Weights of a small transformer language model: width 576, 1911 steps.
Each number is 500 + 50 x the weight over its row's rms, rounded and kept within 0 to 999. Layers, rows and columns count from 0. Numbers have three digits each. The size before them is the row's rms in percent of the matrix's.

# down: layer 5 MLP down (transposed), 2304x576, rms 0.0652, rows 1463-1472, columns 0-143
# up: layer 5 MLP up, 2304x576, rms 0.0704, rows 1464-1472, columns 0-143
down1463 099:473561378493580439495476426469531511469552457515513482488412506599448502515461508471503486557488606505477462547478481485535483525633586584483520496510499532468635529518437444512464396558453469529495572574448484470455405511504487530518414536409492532599444446517449470534459522562456473425480496452543431506432447474427447400459465479494552545468498512503488500492538493483480470430517549488449519520499503487547499453484508462437628
up1464 104:515363547455480469429471381565473460453575495514483455553479547558518526477412509541543506502477462547440638522481490540484542491446549513491578525550547481547585540460526502561522516526497576441573566546506476499541549491527479450485541548471480523487482436487576599512626625513504579479464420537590506457586464480538523549435488539447404436526514507620498563503459487532466421567576482437443495509481512516470541400514495541443512
down1464 112:530496479538537477449525555457511433583598455564506594412475568532503589448544374560438499516463402446575466546549519427583486485510555428489544496573539539624582421476503529548465500501585521471510484484470554418496540493489508503423502517593463493463418432551454530581487556526470505544568506439419496494479575498583508524487496522536425454475543507463476625522453515392459506577553461568513558532481465531517475445460530478490527
up1465 101:497449524512515436540490514539515481444423485537513530468393582562449542501482573475487472526418484533498455497470516507479475470502526515481443532513415533492506587540512511512446479533494512591470472362503439523423547592412469477504383581500542455568588485494536417535474597582495469486368458474452478483516448507428552549493565527530444531541495470442492445455440505497504464465514529492508581573507450542554476488532456570479498
down1465 096:529592530486451450412518534484485498481480512452436457488554441492498563538535533465604433546502531477469499445487532469500541462392559506471491539556512417590558569516499508507485460492486529516497489565566572487507495498414533512529486485411505502546501432448509607521536416446524513460474473529606542502523465494541488556534445448374542549525470504642515410452527390512470471520601470465508528423555535484433577554528535492533454
up1466 105:416510543544480573539488508519578491505436495518527479627569536505383528521447474521392441525429539500528481533547435602458502499479520570469541441512440517546561508467549517561480562611537443482456625530522526462399541452584486463479456484486296493499499444403486414562542455494543439486527544448513501516489543584568489543513539564423548457586484416461464577533455587484505465548476481448564450422498442394501492539460482509485508
down1466 101:507520507488404522451490397456397482451519471448468503504424582579521503529543499544549450478457551564515538520489620565483488485477492548469547422486518503474527447504555446584577484528482519560433550447578527462528502585505496462383512511476519433535566503388468485450548550442483452474441457347582614521475494433483568518441448536614470443521433580480569528540483511469539514456573482536544547525530592505530427554540476549449497
up1467 097:559468495460514657513538465494451496479520385439546554539473471477531525459544522491456545540462469507512485541479401542431498479481571491497536444471539444477460545453490494524502484560495459492501571465465468535477555497498518511478516453519535582539560536457475561408554554443528622518364460542507420659528500452555530530521556597474540443469515495457541537388600522530492568582561455519432523588384505526516455416570480483489555
down1467 105:443432475518483473498539458479591439478468461552430426527428470519450397486440491404458555467630579443530434578452536431585481551566582620465504563473446438563515568476495542464451437456477518475539549558526527489539491528531509519484525482492415535518451505519464452569566544440537439488472551516485452463481362516536519412509507520397515453506515474523502485499535458611495456435521623491448590582481652510493538502552555508437459
up1468 105:445497552540505441425508436525380597560502443438411520467466583486457448453551508504454410612402475549498512509458431549536605437492556438490462513589416464528479529410481577499485518524480505522529521533524454436482417553466448469521482450508485514434453471465437495507491537412547480540509513410493486465538474479582566455441504454522511469472618465517468513512422506488606519511544470455547477513487462408481507479458503437459562
down1468 111:407543587499576479501501458547482431535520524528406474524464499596394557492528530555484535501456453520500563484533481550459560457421496544425501550398497435499492535544466506535525571502519425473467520550437604471487471507532491457416524497528547513564430508415543493444422401498526562504542458479535436454498538452523497457516511404497454549461573493522607491451534530461443485496521511431504500450456603419487497398432547528474534
up1469 105:528431539442581534517493551538484484494468510463521607555418528523509537513498459496439451510492476561470515534497504489442617434493504412497455501437445549486416585495606529546559529460524518475489473388493529582500469581510438467579500555468633476453417570528478451524422542490418479517417510510488535450400436445581431487481534519436520535455559582530583552521578474492507448485500586514433493500475491610511535541550563491505493
down1469 106:511477559576512474448544481552496447509489441417562489526580501540452519455458442489502509519430469515434450520542449560462563480523482527449548444591527571532542537523390551501475538507533455507530458451519510423546496631530418570573497508475516577562495478488529459499502528461555450459501467500534476519546542461431613461489507441498560480457532539531495426513518547524503389457556492470551491460407510499456530550528496518470486
up1470 095:474419515512659592466531533457443418570581479577649492430405533505503480594489382472520559461518520525501527462462522470559505514548538570483474401476585525521407499528527507425461564573446435484566503437423570543580527539499526510492567588521484368416439403548406462415548471526558511500486442465505565602516519495582520405485506551510589467457559436497455589506499557548462527425490498492527548505474532464540410488580561565650480
down1470 097:507556440506502461427550451524528443434402497451445512528484559461438490470623504508579444534541520465495520536612466543432433516353569546467498413543483543522480436459449487496564491517514481510523511447572564557446489564534462538530487478473474483499552523421464525466434517463472533438462481480513465450526529463503467566455463476515548516591455531498522572625495505488496507509491516415507490451532607444541584577540517457523532
up1471 104:477528542465593526429482527463484476480463513460529530486450626459483446530409464454554456420557550425477508449432518438563547418479491541530454529451491510521513587490493551493543500564588500502475627513369533526566562517468513480470499507529521519561525538442438407478464404516523447489498531469376480550562481507521543500529519449520573446465427391484526517542519551467500467516524492463523499566533476580502518520468505529501592
down1471 098:511497479477555512489511454552571520598429574482480516428509447519504594539432536556580528495469425529513582440549510458584565486490536479432556613488482487512471553527484473492529488461505477475454515493383501542452442508505467494487487505506580477544437485511513477496418470651459527454473517516485493518517458540568546382424464461538517505459418412392497448560389521455455489496502459531485512587516471535520474584535540514550512
up1472 100:516432564508471515453502490494591386535489464483422600537470446485543543523457483538518439549514457461498552450597462495441544487487518393532563511459456501442487510514528514514534561463423507516439415481587496539505591474497447525445552551499523496533481507505538512477487574532447478469492556520506455468482582497445589501559528407469500514397470545510505451364579484461494476444530567441541397467473516567527561437535461433498503
down1472 101:507630521626596563517465434639495486462473459582516444489496491462613474494504538502540372459440492427519623485482563471454491498592528505589628532463509485490534516613453470537511494591541541462465492464491458511465438606483469473482535520450493410562493502580496515398528496586511528449558483497498496558570497599516523495466424464546527555569436504449480574502508568543551482418518531562501582450527528525517475433495507577603502